{
  "n_layer": 14,
  "d_model": 160,
  "n_head": 5,
  "n_kv_head": 5,
  "head_dim": 32,
  "d_mlp": 640,
  "vocab_size": 9879,
  "activation": "squared_relu",
  "norm": "rmsnorm",
  "norm_place": "pre",
  "norm_eps": 1e-06,
  "positions": "rope",
  "rope_base": 500000.0,
  "rope_fraction": 1.0,
  "qk_norm": true,
  "attn_scale": 0.177,
  "bias": "none",
  "tie_embeddings": false,
  "parallel_block": false,
  "extras": ["capped logits"],
  "init": "trunc",
  "init_std_qkv": 0.0395,
  "init_std_o": 0.0075,
  "init_std_up": 0.0395,
  "init_std_down": 0.0075,
  "init_out_by_depth": true,
  "optimizer": "muon_variant",
  "lr": 0.00366,
  "lr_mult_qkv": 0.5,
  "lr_mult_up": 0.668,
  "beta1": 0.9,
  "lr_head": 0.00952,
  "warmup_steps": 111,
  "schedule": "cos",
  "final_lr_fraction": 0.0,
  "batch_tokens": 32768,
  "seq_len": 256,
  "doc_mask": false,
  "train_tokens": 144400000,
  "steps": 4407,
  "dataset": "wikipedia_en"
}
Each number is 500 + 25 x the weight over its row's rms, rounded and kept within 0 to 999. Layers, rows and columns count from 0. Numbers have three digits each. The size before them is the row's rms in percent of the matrix's.

# q: layer 9 attention query, 160x160, rms 0.0479, rows 114-127, columns 0-159
# k: layer 9 attention key, 160x160, rms 0.0502, rows 114-127, columns 0-159
# v: layer 9 attention value, 160x160, rms 0.073, rows 96-124, columns 0-159
# o: layer 9 attention output (transposed), 160x160, rms 0.121, rows 96-123, columns 0-159
q114 077:470524452514516495520516440486478506460499467514508498541486467486486514533470508509513468465446525492511512534551445480477481441505538527480518508476499482503505493501504511488486514525506488506523521486523473518518536491454491496495511512484496519467512484545525548463465488521461508474480491503510501462492502498489533484476483489482513521486503501548537471502525515448519485460526460539473460529519497498494491494477509489464459521480479470534471493504463446502475551507497474
k114 078:463520530474522492486536534492541537543490525497490510484461528505501513501489503454494496509500476521486507504476490499519516464507554507505465517472532523517529526511529493480505490463489548481475481482509527497455504499449475536510460472486489515500532481497574506512483515543501454521478529500504432491543505524537525455493541441504511514487457482473476494517492486471483511522489537507535478504527495518538465496472471504507522489502476507538504468510457490504467510485479486
q115 106:459489513521509503527501439527463538491506486469503509536463468455475492465475503484499493477491536465495501525501459467500529436479501507455519512471524530505517501546504503499532456484477528508512520471529503477534540511484507502521509470548480512430515463500495556511517485498536507511505485492516498452475503442515506516513484522482526564496497485524522459537480505494491503461512511530484494514506504506512495472477528492493478517486508483487526526524494471471479535505446485
k115 059:490514525503528533510493468453503521473479488487507502537543497534506499484479480481508466467486512478494443493520524522493545511520461434502534523493462491482452477489502515519468508537485489535510465432473473497482503493488449484495488463513484514498495492510490534466462503549499525481510512503527485468472520474446515459497512483485483508493521477496550483485527498504517515503510508465517492477487504500531505503500522464470546483506452487463482545495474432504487502516492544
q116 135:506498465495482478494500491489492472481493527548494485526524520510489498561535537492503536485497473507472519503533504507494447567490529499484504473503516507511505482515493509499499515531543477467531533489496467532460480489503466511474478543459502512523527509543515454492478510465435504506502504496506527523506492523487498515465499486478488467448533520481499537453541478485496481496517474483432490492508504497439493521535479554488543462516495511497468495471518507525488494491549516
k116 057:505498514537505462508513493531546453510521514506472508484477481520481501484551482537533504513451478520510527513447491498491513509531495539489470466502559459496502540462457523462483547499467504514471568504474522516458460526536523524521515497512493498503468494462497406499518527473507501497525532503490526477515506492495497542515521513515510466510494506501484511513483482464510492487502518488472440513499535487481503460497513486506466495467511505510479467499532507517503491496536487
q117 110:515505522467507469478478485469446493482490486497535525496493483499457497529495506537482505482456506452498507518491422473486493474467517492487479471519532482481543506512466484497520500527520465514515517456544505526507452508444519499518508480497506545467503474542494549469477493470509512520478534501526503493509524453507504475473509522524499453487544507525483455498525526504480501477489475532447462510516480519507498528461512538454467469497530491491487505493504493517466524495492458
k117 062:545466529451509529512475492522481474538529512508498505475494485489481505484465503499470481493502529490512476523531512466605465486443485466481530523521478562514501510518491522536518498478470493535477505516522503501504518512492532475510511539517509513516476546519502514474499504517490488520517508485493506476488481486487469514462519505545520497501515493490481482485473516521469470544500500456502508509492486506570481489536523493456504476545538494488527512542450494489498539543490475
q118 104:496482470486489479482464485529462472490497455550464497494462504505465489531472541474497499438520555485478501477520483514516517466547509445460526481476509505478486481507495529477475505450509502557509534522493511471524522525492505434514512449504524529449506475486519499460476493470518540520524506499511535474517486516497507508476470555468497502477472467508480487519491493511527477518517467480441517488488488482483536497489512517515486507527464511483512503491475531482492521510528502
k118 094:475500495508536558508501456509501519459505465498514494535489461522519474494479487480463539456496525528474459474565473527458529539528511505443518535515510506530489497494502522476460485518523487485544486526545456504525532507483461489470524475482522504460505435505511470485507483467522506520502513520484502496509493473501502475480485507489501517483460483475514489472475524505490449505505495490461554475509502494515534516493495512508533510438491524492474481508488511491552493535518484
q119 112:524529465477500482508527499494464500502453496477513505523502545466489532526525533513535485496503505534580525479481528531495445513475470497477500511525511467476510538542527489517482532504481483475505486487481474493568493498494539532529502487476483508491500496520532480481515518523496517499504468490523525530475554505421520479494530530459516470509508505499479471525483465459527471554467469522466526530500524530505527504515501518499479488492515476502485533505521506517506522480511460
k119 125:536517462501477513510493488554490526459462514537500486495477522515508518511546501496530505473534487513519494481463529515469484496494450498480496521509479473519530522493463465498448524509511528513506505493504503525533489479489495447521516537484480512487502535519480507528479525513509501478485506503535525469456514498467538484505472494508476489494494499490504472556526451479513502565452475538468475521487518494539497466501485538493450482485541512452487530527560506505475525490548476
q120 107:460478528493489487500510493507515476493510546511539515496555536529497519465487516515496487509489471483489486460436496490518478495527454457493478520534484523489468504517449518487541479455532488530475486497534519510522423509497461482501474508482484494471501479488515516497513522485487514497507515468502484474471485482516468511508510497500546560516472532491467497477481482469495543538514520482542476530518464476543487509562484537483494490486527502470472488500501447518476534474500508
k120 134:483454494510525494504521500501521462504524541466501518480503507531498513473498509444473524529447478471464501461479492518507491508491476509485513528513501510492470521483500486499533528490516507491466512522461543525559430515480494447481515547490471516482470473508500518486478490478498488481462531489541540494521487477495505495513500491518549488547442568487437494467500488510482523489485520519503500518482483492496468500523464528498466473475546481514456463503502474472497494521485501
q121 108:538483470543499503470525492496506525466509511495514502518489544519485500516517537490462537483496473517496561510476476515460508486486482502460507490497494486504472499495546488486489531504511490511499471497525479508489534470470456522546450497506544538543485496491440517488521486531512487475494479489515500474476503477544459473481476509447542466523481503494504507507526513467496528479470524532476508435486486484518458470538532518528466550510483498479513526523445484529498486474474505
k121 129:506504475559466506517486492518478499504479501492494509510495548490456462539501478499447527485515456498508481482503496527478540452461533486476494504483484524515483508495525485480470514504472506457529476483501497481476516515522478496540455459494537533530507513553478508490512465533514510511494477525468490501492497509539479452465495524453548472475491506493467500530537494507533511484425522486501503495490514497520476444503516482497475580514485501522514529516514489541487501469520502
q122 110:508491477477465527512476499472505481495487526520517498514483515472459487470493529445522516497482505453504494469479498492474510505455523535524521500518485518464549516460510499461519510477509455497482495488460524466476492457487495470523499504482492468525498524473530533505486448469480562481473462464552539514438522464508516495469492476534528461474501522516488493504505507509492523487529499479527489487532465483511507508464495470499509493522506486515507506421476469482493468527455512
k122 124:487469490494466525494448510491535485507525542484534528499472533468467516471455519504512499539493473434486499499458494509500502500473491509505531463484423560485516487443531507467465525488513484487494495514472493462458498488504489514518475466488466479539492512443509515473481509475465530494497507452514506487471477453497486497474518515514497486493525501501533479475511522507508506461513489494550500503516495500456520456497462500462494485515508484521528495449505502458497472529506477
q123 107:504509508512501517504433499484496498511437483492542492507490484452475490556494518503471522494519505490456498506517523491491480496475549479482545536471490510491507502526494494480454490532491495540513505488492489533439446490502492529519550540497500420459487476527498484497503524522506482502489504537488512467510454477483475510509493533477512451457495466491465534458517463510505521487496479558452491498526478534518511520508475491517498544505486485492486526480479490497486529513507488
k123 132:508485526494529493484507483486507548502480485477493497494512497478470515516502508505490481478531514460446526516518490509480462526508518509469523555464485455496528490531510486454482464488487519490493519466469465553483497495490466542518526511514524447489506491511463499525481519492509513475479487553518512500459460489528472458510504483461493438494541481510487508468538518524507495495509478528515483492492484532492524488494452533484456525510461514492530481505538471522507489541431454
q124 112:533492543501508498533474523502506520487534508513483459467521439467505453464528493485463492516506485475518494479446452480499542529491471467528520492499494515514477503484468485490476530473475487510454461509490468539517468508493484535515480502485488518496451485505496507457537509463508476516509529492494547495481514497471521554491473493485461510506474488504491511518465469534518515493459497493487507526481468500514494488472495477477455540497457518479519456513548500491474533470447534
k124 125:515522543539478496523475559505528488459544505518510485536530415519492477459481494506474508527512490459493496481455460518510494511481528464492485488518542512520462508489473513528465552503462469506485491500500480511504474500503503552513461513481495518512513481503501493484510530477522461494471516526477512513498516485466497506467483505477497486526495539472505523496509493528482536487484488474453460532539472528515472486492501497521483528483466522473516465548563457490503487518468483
q125 107:514499508498532485452472513534532528508524497484501485478503531513513488477534520518502454458502487527510507515490525494461516528495527528519501539472496484488535497518515482483497453493503528563521531521475511467517530523530491490496501488541473489489503496537464480500516535577487480433481485512535494444496537489515504462549473489519508505521496514473492466527470492512483526509529478510521480488488470543555539449494510497487549490543497483484513495501497466493511548513497488
k125 138:466534514471500477487502535519508509528490508476493509469554522511508516511500526510505442469475469496496481513476540501491491514486492545507509533485498507474510487525481487482513462502483520508560477482475462490538552518534476501452518477515476480485499515531484521508525507549471507482496511491553520523460552464522496484530508475530470535526510506516456491515483535494487536509524464503538497521491509529547535456494519492493543488550488480462505485501527473535468548500519475
q126 113:511474510542511494520542526500470433453452510490507475512501505487522466530491512495457497467481469488511466525511537468510425528493513565475529485535503498495494513483518510554479523463520497508480488510499491496509492532534496483511521523509526440504533493516477495452497483492455485501491499474521508546507516482503511554524501492541480524524500475491504496528510506525481498479503521470479474519518517477476495535539499498479502488532447522474473541494505492518503473469556470
k126 120:495465468537485463516524509526483468507505517510506464471481501458509465503439487503484463494474497484525484466486536509533430484505506541521518517528483494490482503540488517545432534473513520504534515515521511502519442479512477464486558505522524475472497489492487489462510479481491503486496504494512543524470532475511504545489489513548506522499494504528486504487495513503468483534492504509452499490535507463444480514507482509455516461506487521458524488493502474520523479504554526
q127 107:469463490489521528509566496486504497523476490509481509494539500469489465558494479495481499533512482478462487477470473511504522521504513529492482492528483451505521456455492510510535501501471480539479498524514534498466498531515549526479518507535514505481492479486498533447505506468494507543501469450513525485483445489512490478505507483495492490486465480579484493491492506476522482498518439472445494501450514485464515497528520511468510473472544486487497509524469471494528515484538501
k127 140:490479563492546506516559509508497517510585488486518513473516484473492459543502514466480498515485493499511497494486479519494513491515501506512476451503539488522484498458487528491483504488447486519460518514522527524470499504570518509470474470471511514478545454533519515449505501468475510561486495481517501483490498494504467527511506496500476502477483458531489491483535485500512463504491495476484485478438535500510572523519494511466506491464532487530468502481494487477506503494514514
v96 112:498507492515508496484498530457500477511503516495490503519543476533514518553528449490518542484499530510450497506486499538554517516482513499465479484522513507491512439450519490491473518465510512527500469486484477507489506514542520463502518520548488474470549492510459529568506501497497525517476519498447486489489516543537532490485520516469516478507497515526475478497515487472494477517497523496487531509541463530453474473534485488487524497477523464453490540532510482467489520539509467
o96 112:484511493485516468508513469541494515503510501502491484532492515492478480466513513526474499528528493518508537529517536501484493487529499502507488507460483473523473504514514500486519589480525490533484497501462531488490494526483546492494543485498519550551507462446507502456466456508513488493507470531529496452486536420499520516488469493521491527496554511481526511522470495529505484505459454479530494530549508502516516508476514511475510535487564528500508501473503514543497478485492499
v97 117:489507526488488520513416516487500491503499474481484428530483461523492501511507505487483501490560498504472550479463492505526511511492497494503490487487528461488534522494484505512459476529502511543469491505513513484506535487524457481514505494510596495466463527500508477470495514496461500458502480512515468469490491506530487525523470501489542492520497539478480473527511487503496496502511495492545469520503525470474478516498564475499527512509539480482458491464502513530503488561475471
o97 113:466508489534511496470503481472546469510500547495468514521506542499481530519512473487545517553432512499542484509547523499502474537524538526542514503480493473547512505468470517516500528468491482493475496503468521482460479520529541522520496491497431502507506475506468506522481514493513485550489519485479512504533540461496488485510532475486505502534506526524524482451494500496520472496534483510470484511498546508540472491511464517550489498515499469500501483506463481529508498440504478
v98 116:468488511516514507526495520475516483447511517543508545519466496516521463530500468505518523469534453478498483506471502455532494512510496557465459500472512487485492535558482462519530475485494465525502497498498483503492511488475508529511531469540494545528477482519515480492462511525484539499500413524467486501510486487532492486523448512502474519517519513475484522469523481466543512510526437484537496510509471514537523499495471480481513472471496497479506495500523492491475495547515530
o98 119:480476466527511548467514507478446499529508486474480531482443505491515530494496487475484481542505531530512521515514491497467515497512470490492505500489502492525512498530468508485447504540513455497511552534494504531516492522517474499533489535474506468506516503482495549520535479513510462473560501491490444512488489473495515527541523478548507534514487521535554517507491540479452471455473517502463483482498512535528492498501516533519506500530508443470501491483502465535537487487500477
v99 112:473462502506470499476511474490490488482516529502509500506500505525517467479458474527481515492521514540509519511494474482452506550496509519473471514529503468464518505530485505501509497525525522470489475539435525521518503510510480511488457443546514537517527520512486535527474550459493460488531502543482484504504515507504553525456483499483506526496499536535516531533527512519470509503523479488468483488470562520489505508465505512437456445519513522534489500522494502471503536522508495
o99 114:514478541515461502524510546489513508512470516503480462485493501457513542502539493521487489515484482478491505487522493490528483489456526495548528517494468521510489488508510507494544470507520451464512505525534497504502527498477470487462485498478496529499481477481473485497570468512574487477450510456546493497465461428528485500484501513549490496479501491484479493508483539482527500509494470527536525508496507493484479454529486487520528550490509428504520490478512477514510488512479481
v100 114:501511500543509495518505512485511513528468519522514499563461537460485469520537510467520478489531501470496502513503504488510529527502484514485484522457517496520461505449493539516519521504466509513470502489516539518523480485541495504518516513518524530491471536517533492562478496423479510518522468503509511489540484462502515502480526508495534480497488490503516516547533504534494547533545469504500532499511446538506512505451529496518470457504514478502500493548454468472522485523530518
o100 117:479500526526545579475524554510533519515519493485487500498518475511497488489497476499502519470517488480519482489481486465512468469458493508505534423489527537496531453552500517493493513497500543479530460512491528475524494473494466505479524524482479471509513467483482492484494465535504505498492510508498491534502490501485482527503488436500491529534535536476463536506499481557472420495502488500493462494531522467465502492545521527499507520525482495510515501483541490488529499484502491
v101 115:498519506487497506530454472517514513483521536518555463543497508508501539501498482540510479452519508494524466477493550521474570537524518511506485481482555506513529534506521505527486508517483492452495546511501491521502487499514521522499536494486536466537495528514519539497468551505513482514509506504506505478450499480486432470491474510512540546490500525512483563484503549518509523487503490474491470519494483484475485497536525511509483491497535497484559533534503506478479494513501538
o101 119:476465522472478488530536510442503514513450461488505527458486507480492507460516501467545516455487531498459517524493510519506475481491500488495556502485494493506511480528483510502483494446508508536519493520483525501515500485504469461469475508486486508522504506520493475502530448421506517547504539537487492504539487459511515534494532511501509477492511518507485472524551479484501508492525505533467515486526520486491551523507487470511549479508522459475433492463521527543508505512509511
v102 121:490465505514499483489519450479523528508531500467516500497494522522469502499550520568498534525543516471499475496496482482462499490534484538467471504499526485478483465485477528507511506472496506497570456514493510523496477505515522498510505478490520505485456526490498476481525465545519476468470494482530496523526509494503512515499532519541466473514505454473552503468511500502465472461455522479552526455506481537517482522501493522479516473531498484485535505540506487460443488540504514
o102 121:515471521520522519462520516501484468527500470482484504487533461511489488475507499477512484518494456472549472493462528516512479487507437490492549505497475459481515540491484502518522494517488479525436515459454510546500536513538514479492507469503509448548564510537500536524505503478489489503513476476488508507453468521463507498497497507510495488498515503513484485504483509495463526552504472543498492506526474499473471477513485427457498507457501510522506503491542520511532517467476475
v103 112:483560537515500485454508501471508502517537512498533506524527525514470491508529486524515490528459503467490498501500529507470492485476463482487452511494501511491506501535524494457497467519489454549524496512495525525500510495470490525487503503521555529476493447437502514517526529488515496527493514484451528561477505483450512429497513533516481501489516476469486543510511511494486475529500490515511506505488555459458488478558496476527471484510500522484478494516503490513536537533497524
o103 117:510440492465488486518470520517524488501502440509523517505517485526537479481515509468482509472484491472507480487528471486504506505487512496501519474528507461476503518505503507496497508443490483529515497517494513489486548547494495515499497503451463442520474538508510492502481494473525517428470492526513484492502506529556479562526513531511553518535525457448486486522439516486498535506501514476485507503528510524539495563495493479506454493513487494494533518449530502525488482502506525
v104 113:475508499509519531526515525494483528532513475534481441541486497476527469472494501502480493456501485462501530506505541491466473498508477489462503480448492494480501460463515465500517525473505488529528482474508505468493490481519465485541475531538528465551504479533469534460518523489505464506463514499471491459495440475493503517527483528511486495539453513460529489504496491525494509510481517483534500492421489464514525467492472485515523478523462518496488503486468530503501491503527542
o104 118:478488472499540470521481483509480455515527494496558498489510494498475549491499516511516522523496521528486510453444496509526518512503517502506495453477488509508524502493446534489515497525467484513472502515519491554526522508494526534459517504515501481485506517536486467549505501598516542498495487489498511510584539482473523492539521513538510501500543521515470495534528504486510530484539476521492482495523473489502503504512523489501436459493486487512499497504543482517489501476500467
v105 114:550493522543534516498492498515528487519521517510518525555513497519521498509503497515544531538482507510505520501474533536505476498496538472475505522534503513530489496522482503516530527525480468504487497487471521453531527490511480479538531522489498472522492508556554490523508519514502485487561542495473458470512497468483442513508480512525526445489494500480510453466501547473474483520538496494508498489470565487481550491491479512535532495511539499470500477482504501526475518521457485
o105 115:494509449502520459512501478506516501494474486547489515512499517530471524553504477473529480461475472484498510541525455499544536537533503502547490491474498507486539491487503513494501523528487533491503478509488525502501452486516474552523475526535510488512488509527568503500477485498547510505502466508505462513498530539526559524477509510522446531493486506513498525507529478486493481523456500485551466496494496447493446500480506479524486471497501475515468533466519510514556488480526495
v106 111:495510538547512478489479479541464473496480482503544516446486504500513535513479530523504487524493490523553517507497509492525492506518595493531486464486495494484463463492546522478480473504475547487514542487515462482496527519473490472468493476530499482462498497511496507480513499495532472471472470539473508479511476509509518488495519520496494501497482555477497490533522456551464527491467485496536480499525505511505526461530467514503439493486524465511490500463507511455503494513512545
o106 115:521521489473513525523513484486505503544531519502481485500551479496485482435502446511513536518522532502487486512483454509510498487452474480493509498477466486467497474518467511547534552539540480475515475499508516477494461536517506471550477522529511512465505476471488576515487513530484491528467493497506568525534496523513467538492507542497511483514488461522497465481515524477531496505503496488486508481530491489535521518449528495490512526506514476488489516482468525541505459490506491
v107 115:497521512516459517492479488462451502440508485473508461500505529501515513504555513466460514503465465486467480544485518477497464523524508485464477464467517568501495487470478516552516468519505503533498482501495528483494494544474482544523503454467492456472515535520455466520510480472490491458465491470503484497494491487479491474482465481502473515496509488545493500493534506466495495524518484480468461520502526468549513526493473528507506519458488511531487534504474486450516515497506487
o107 118:511498481509508479523479517555513482504486530468493521518478486502462479487489473493534519505491507535482492492526498529487489476481545509488482530520472507527458532517480490460487495449469455491486468489519495509489472493515515503522490530502509496512489475495467511507490495529452525485500494516504462490493540535507511529472522462497509509533473472493458517514518529514492516473495526513545500456488460513459489449531473489518535493503543488472578472547557474521496469514501422
v108 115:526512458517509475512498541463503537478513481497546532494478555500512539530498504510481491508522510451535526452513482510516501518511487499525540528486522475499523479509545527500501521530480546537437510512478517515538501488492515539503516470490478481515468521497462555470502496459496484498521468461492523481460546483495493535486526522473545496488524499524495502504491497499513493520534537511484492479490533495531492477531490486512493541495476505474472509546491541516448536440477490
o108 119:488506528529520481497491472474550516455509477529485503471503515467521456516486475512486480499513511472489491519483502498541515524474532500526487435526498457462469506497465498460478520493518501474514564509511521466463506492510529512494508497464509527488520466518513472488502456481477488500542571546491537546490474493562517537451499477529488499491499451510445476519479508482487519480513500535527467463496472501507531509523495534488511484503515542528506534519480490487512518502504498
v109 117:498513500528478485514549484546526481506528523504498532471512522475503523542493484482513487478498525493503530516501495468475453518497492489498554460473539513484488484531489455476485495519523458522481509515492505550529552496505503496512492480465507529466559511493497527511510510513480510514445518516488468492525519495495477545452475538486516516532452458515504501510505497464488525503506494467488511519504487523493493509502547529533439510504455517462519510481507479559475450521458468
o109 120:538494508470523452486499506503441526497465455510489450528490497488487501458519516521496512480508451506514423475519504515498532502497508493531539521510485532503518488459533475509534480476468482468487529496529485476502458526493492486531512499492542472496448496527489484508491443495507514479541512488511495487512524490534510503530543462514486488478541528509529528445512525525477488492561510514510478450515518492503505505456492495522547494544513509509475484497480503453506531526487510
v110 118:553470494534511483464569500511539433490470476487510476496498470457446489483508487485538495498531504479467498528512471499513525496492525493490512531502478514470497503479517469460487511499443503488474501501497491530514464517504440468474497517490509489528531484514468491481479471528537478502484473506513517468496504493459528494491495510523472527562548515526511491468476452491494492476500505505458513498493504508491491506493524464539493497509547478516513534462489545534505539512501560
o110 124:484486545501501560501486523497453504539508508492523497526506465525535492503511506563492468476489464532531489451508526509487433494490484503522493493516490519528516493518505475491520515517488512536518481513504538463504503499488550522504508509536551516468520528499507488518502520474505490464453527458494522509529539524546494507469483542482496507461478479510510510508509491503467476459452464503491476491478533496503531518453547502479508456484499457508495478532462462508485455477519475
v111 111:455507538540496482571508538481562476475514480521505467482533519537477493494505540488526488487489479482498455517539498521498502495437520494470463493527474512513528528470505449477511465494548519476501530504488502505510513479483510468494487445482501488486529549495535500507501495486533498494511491490493508531500521501490499558522550509501509423508473507500506535471529487494497494530492518478513527484514506485529506532494496479521490537560498520501499502501490514484447452495494464
o111 120:553426497467524491484558476502497539504495471521459473492485518557488525549519510487493465526521500453474483477457480470453485492572520524536510517517509482476492532486471477512489482494489486496516465519544532463498483507515496503507520528508506482530496482476488527512520512467507521533536546515486517455485491500483496507525493495493519540492491487502494493486487519522515516544485491503521459533508474537465495484481475530507495482510512512582486519506523470489465489511506508
v112 112:512482449522470489528463523548520519487497512490507532478492511556524507482477495525501485475521490497478514505496546499517528509521478525500492515486493512538471524492492484524510480549519455479492521497456550516460522527493513502507527523448493494450549438487471544495520486518511470527484497533485482507520499489514474516493517505539468453538515515503493513511537511516492446470511503514511517487493473497507489528480580506534514484516496511497507506475520474471508571501542474
o112 114:467464506500487534467474501468499492431484510521541484494485484480476482504493536506486514491537529485498496495548542466497492497504528524517505501516502471467501483501446517534515501494484500483477521483497494507539501466528497484525501528526523486514479490476528505536537487488532572485480497491509456484503480520481491504499526521493459531477541515502532509463480485534497502520486495476465464526487503482462567476506467459496461498523543520479510513546499558522523452537460515
v113 114:477475515492518524471544511485519479513473483478508490501518491553466490483509504456500486558551501492551496510520475513496476434518514460480539523485500506491563521507474510474487484495513469473480499482485464495495498481499507490482513512552552504505487466495534498479470509483497490529513500457512516523520527517516470498457481538480482530497507498479514505501517523491529522497531543489477442495529472492531511512535546549543469479478482451482485479447494521463505537492482506
o113 118:521510525560556469520486460508496523491515475460481501486534473513539514507488450510499479468472473492494494495482534540476475527460477549474477516508509455463492484488516482480443545512498481499514456498500483492517487501526488541500516477478471507475471512536486478512557480467500488484487458479525501514488529511515512482515499506471510493505506504511511501491506521524493496487520460552492522537472533510539509508477473472497469538579484486514461537505487454498489465525521486
v114 110:500506518494481510544525544495503487527468528489483466516465465545510502525494495535504522514538456499476488489565479538480512486459511504467514493486553516511468491484551515507498529508536533492455513507528482503475462507538528515480475545500488494464482455505512457543487523550466506498486469525464465499439538479487488502510485507539502547536507486457484500493472482491472542494543466507498468498480523497518486513487493514502487491521497488532515526510508501476501515521543476
o114 111:502506511461535528504478503501490545522485504477513524502503499500531469559525533470495507538528473478488542485505552517504489481502577491487491512498499504480493489505481515524507483484481483541494478496488472495506487531485494493492547438509463491514506515470478560508497471495508473472507552483501454527525503551467493527458483508490469488439518534538530486516551513498517466477479499514475505493523504475479514521510502535498492517491525500482472525474449442531496486503524460
v115 105:513481528515484482490481507499553507534492509529534513463554473521514486505515531542452474457506509497477474493477531511521530538510482487507502506532500523507437488539467454489508503502548512533478463490552489506436492531494479503531495480539530502502515494509458550502482513505498531497531448515496499441499478508521516535508451467486485531524508496522566483500466516495478487497534500510497483471499507509467494496535504494472488497481499479498494459503477529494457479472528508
o115 109:451524476498532515463518522499467485484502491523523517520470557480492481470482533521519470492502529508505551465469494486519491468510524529507557523497517475513498468511508525508520507504500474499472496528427556489514496514465530487489475497508503522506515490514457505540526535483505445488488521518513496515520522493481473451506523521561487515480485511472462511449485492458496502541505564507538523553488513510513525477476472508511531499539517484530519489510486505479526527519513516
v116 115:541514483468453488487505491476516510533503492485508489481541518527517504543456480498489488523510467520482527495511495422501507479544481526555495492488499472546517500521433493441536508505486505488509513461570505491513518471465482497492475501518512494491482491530491521484483507476497506497505530525497512523481505475542440484448505508491510520486495532506463489497506520512517473517477518545479518512521525488534486529471513457494520500500533491501498524510511511449487438544547498
o116 121:489498517569515521484510485493495503478492504485492474535527526480511472502537510526509521515496508483504511509463451527461516513473500490493546479556500513507484496493493482531473502518518442484467510516451467508487484516484515516533454482494446502514504510514549491495477498479533559482461512528510526491487535491472527501529519546485479481521501508480532527486472485492514510460498467477531495509471467513436506481542510537504527513541475466473438475489511514489513518532461530
v117 113:520440475513485473555491522519480493523509529492472497566494500492499491499515457529482487496525493462487506506492501517501454494494546487528544503464477484498498492476447495455528462535477514479512469538528459470502503491478515558495506476496480465484503470474530463521494512438523507495495526467496457515518507535504460475518514506494509537516494514485515549496497485486486486552474521474477494524478469485544467474522475492443456514501532490501493499500481515507484510464509470
o117 118:528545529480521524454557513506514489539513485512541505418461518487500500511497519502488514472524499508487456533529487488493510542504512507479466459462460519516481519479491529531498495481501503468514459499508483519462491502474509495458523489499478501486497519482530517493511538485489498475505444527516545500506523500514535531464484474538542502502479524526483453503504528500492477483533482512545489510462512546455519516489498498477497491524504469502474524505497485540493509583526501
v118 111:491476481479543460523519528491469492534495519543523480474497495478431472469509506542509469504483501512500535501518475501545514488517449491503536519503573522497499502481482490497491504515460515497507485499460484526494493487494457482490501468485472486494550516536509494492481511500500437470502545534469481535482461492517529501517510561489490506462508504529493526441495519490520488522478503521495521510500491491521507467516513493452467510489452504487471507427512535481504488537494534
o118 118:498505516532526502494538472509493543491490505529524486490517510466559502461514465487492538506492522520496474495475482481459469479516472485494508482542494454494511486457524452484543501514516515507550490503504554504514494469475503495482508512486477455478504511482494521541494499532490530535515479422525504444503501502537555514485486512551481502513524480507555473552484498488559534465496502492524506502470486500505481494503515479485544489519516515514501503523507525529450499471467502
v119 119:463540511491525527493515529516540465458502495511529501458518566509496506495488453506504506478500527487491531494472491489481496524500538505499542499498464513539493491513500482511524512472533531489528525554517512482529540508523486529579485475513489554453506545492499486464487529524496512510543513528489483524479474506485458525539529487486526496538515458484495519479533499512524530538475532534453453483525485507472520509491528483485506493455516470489516497508507536518524515492506482
o119 113:465481542494459468529522489488508499508486511498453509511509442478496471498491542501510466526486539482478489499507447459483552496513517529528530485506522495497502511511526512488456493490490462532476498486483484523464467522422507496512480504501522532496486467533529524490487463506507469559494514494522492491475498509529516490487471480478526496514526521522517491510500483478446505501527457468493503491502490481507450486511487502491508499527500481546491500537519475477490407539492555
v120 120:518463496512506471480464467489576511536517460525494475512466470493547527552496452478542524489455474487524500501514507543503472458466459493480526496468511521504497504505481519518529481535469542509495504520453507483490487491497539502520487499512537539511515521462488540483484492490540471504495510505491513498478491466502456512523505465462495497523520472517535478525452460458475505486487506512500541497566488506527493489506466535509512495475507552504497487512498484512530493505540490
o120 123:477535477542496474486546493505456494561505531500526537476493500516479489482526570513489486504529517466493504520504496515504518500498524480552454499501455491481518511494525486493462528526521462511514480525490565483477508521536436477510579489486535494472487489559524462513488478523477498478463499506500478490500510523515478492485524546470458491486509511487470481485497557485501493491511523500479490525491526527502501525550520468497545494486469512506520498522521529486495518502492517
v121 113:489532471496540469537499525464482503516478490504470496502496522477489497479456490536544506540499467492470464531469551491487504494505528486452530477516495481475552457470501483493491476519491463496498480488491470500505498458470522448510521450495465489515466483538471532499463495502446461490489485489502523506475492502513471532521553487488471521484477492506521508481475471525543509497478474522460520474498520536442468498494560468500495488517509544488504497489479489480531484515484538
o121 118:513468539490504501461504502509472542507488515479538502536501510490499490545509490482491558484520504522504504507484528474500486517467497480489470483495486483514506537478530502537498457465519512503509526524532542544502502512490517516469510522495500485467559492504522456489470493484501504533478514547491523536526498465501520493499499511461481554494526485468516497495494508512493508483515513470530485515512417484568488464442512515460479525513501446490464527529542490463474481452486488
v122 109:539503528463453458497475491503476464511512523512516506565526484491473481520499522445479508537491552508530494519483520469485502527521464523454510518504463529487472485498503513483476532508511483472491516471471516527494464438521487497462526474506480491496502479503468474490469542497502501498465523502464441526515496480523472528512493484509503538526516512469507520528482485455493538491483460490489497490487459533539537502521502477493570523491503503508488489512459488508488526468527457
o122 112:494538504503489492428520463552474532487502499511466507507466494494512525481448495543461551420474514500509500491536525495522485494530504479531485507467500526558470476493481513493515511518497525523525549532529485552515560553532502531520481505491487477513519471498464491501504471498484503488531474489496469489486497526480488523450515554509521462505516512493496487501502492484502515511497521479478473491515545470488492519542509501524516502502529496521477506489516464488512504562476506
v123 118:517472487505460483477522539485475531464507451482507519547483491536502468550540482496504497498476488496489517555476469512537505460505505507462514474538488480497497487501462474499558513481515486475459498478493464502504482475508485512503481514509534483483527505463492474474506526523462505496492482527535467497443477483508517470510525492527516487476485537463502473515505543533487505466508540457500461497562497521518528497527512499504540487463478517545474546514532470541511497492525519
o123 128:477510490503524520519486480487517484562506533483490497462516541451490498487452538517506504511505524484504495504536522538497526464508504545533450459491513464508512505525478485510489495508486457521515546522503485482524514517574538509507489490469443476533491503531469500491466498493492492466503496475488462506489516506487477514556455491506515490502511519539525498524531464502479499538479506485575507521483499512543476471476499475498524541494518490513503502492468523471518463562505486
v124 110:479560499468469477513508496495500526488534476508497485472501508500501538528542434446494526489565497508545505501469518494501481495479494489483458555506525512450496520479486513504482488552486485489482495448504490476496494525476510499558539510481490500497490485534520496483513486459510525522516535474534487512510507465475503536444497493516477513454518506509488508476458472547512516461498489484556483493533508499482481488494479469480457490498491460530498497492505509562527497524480524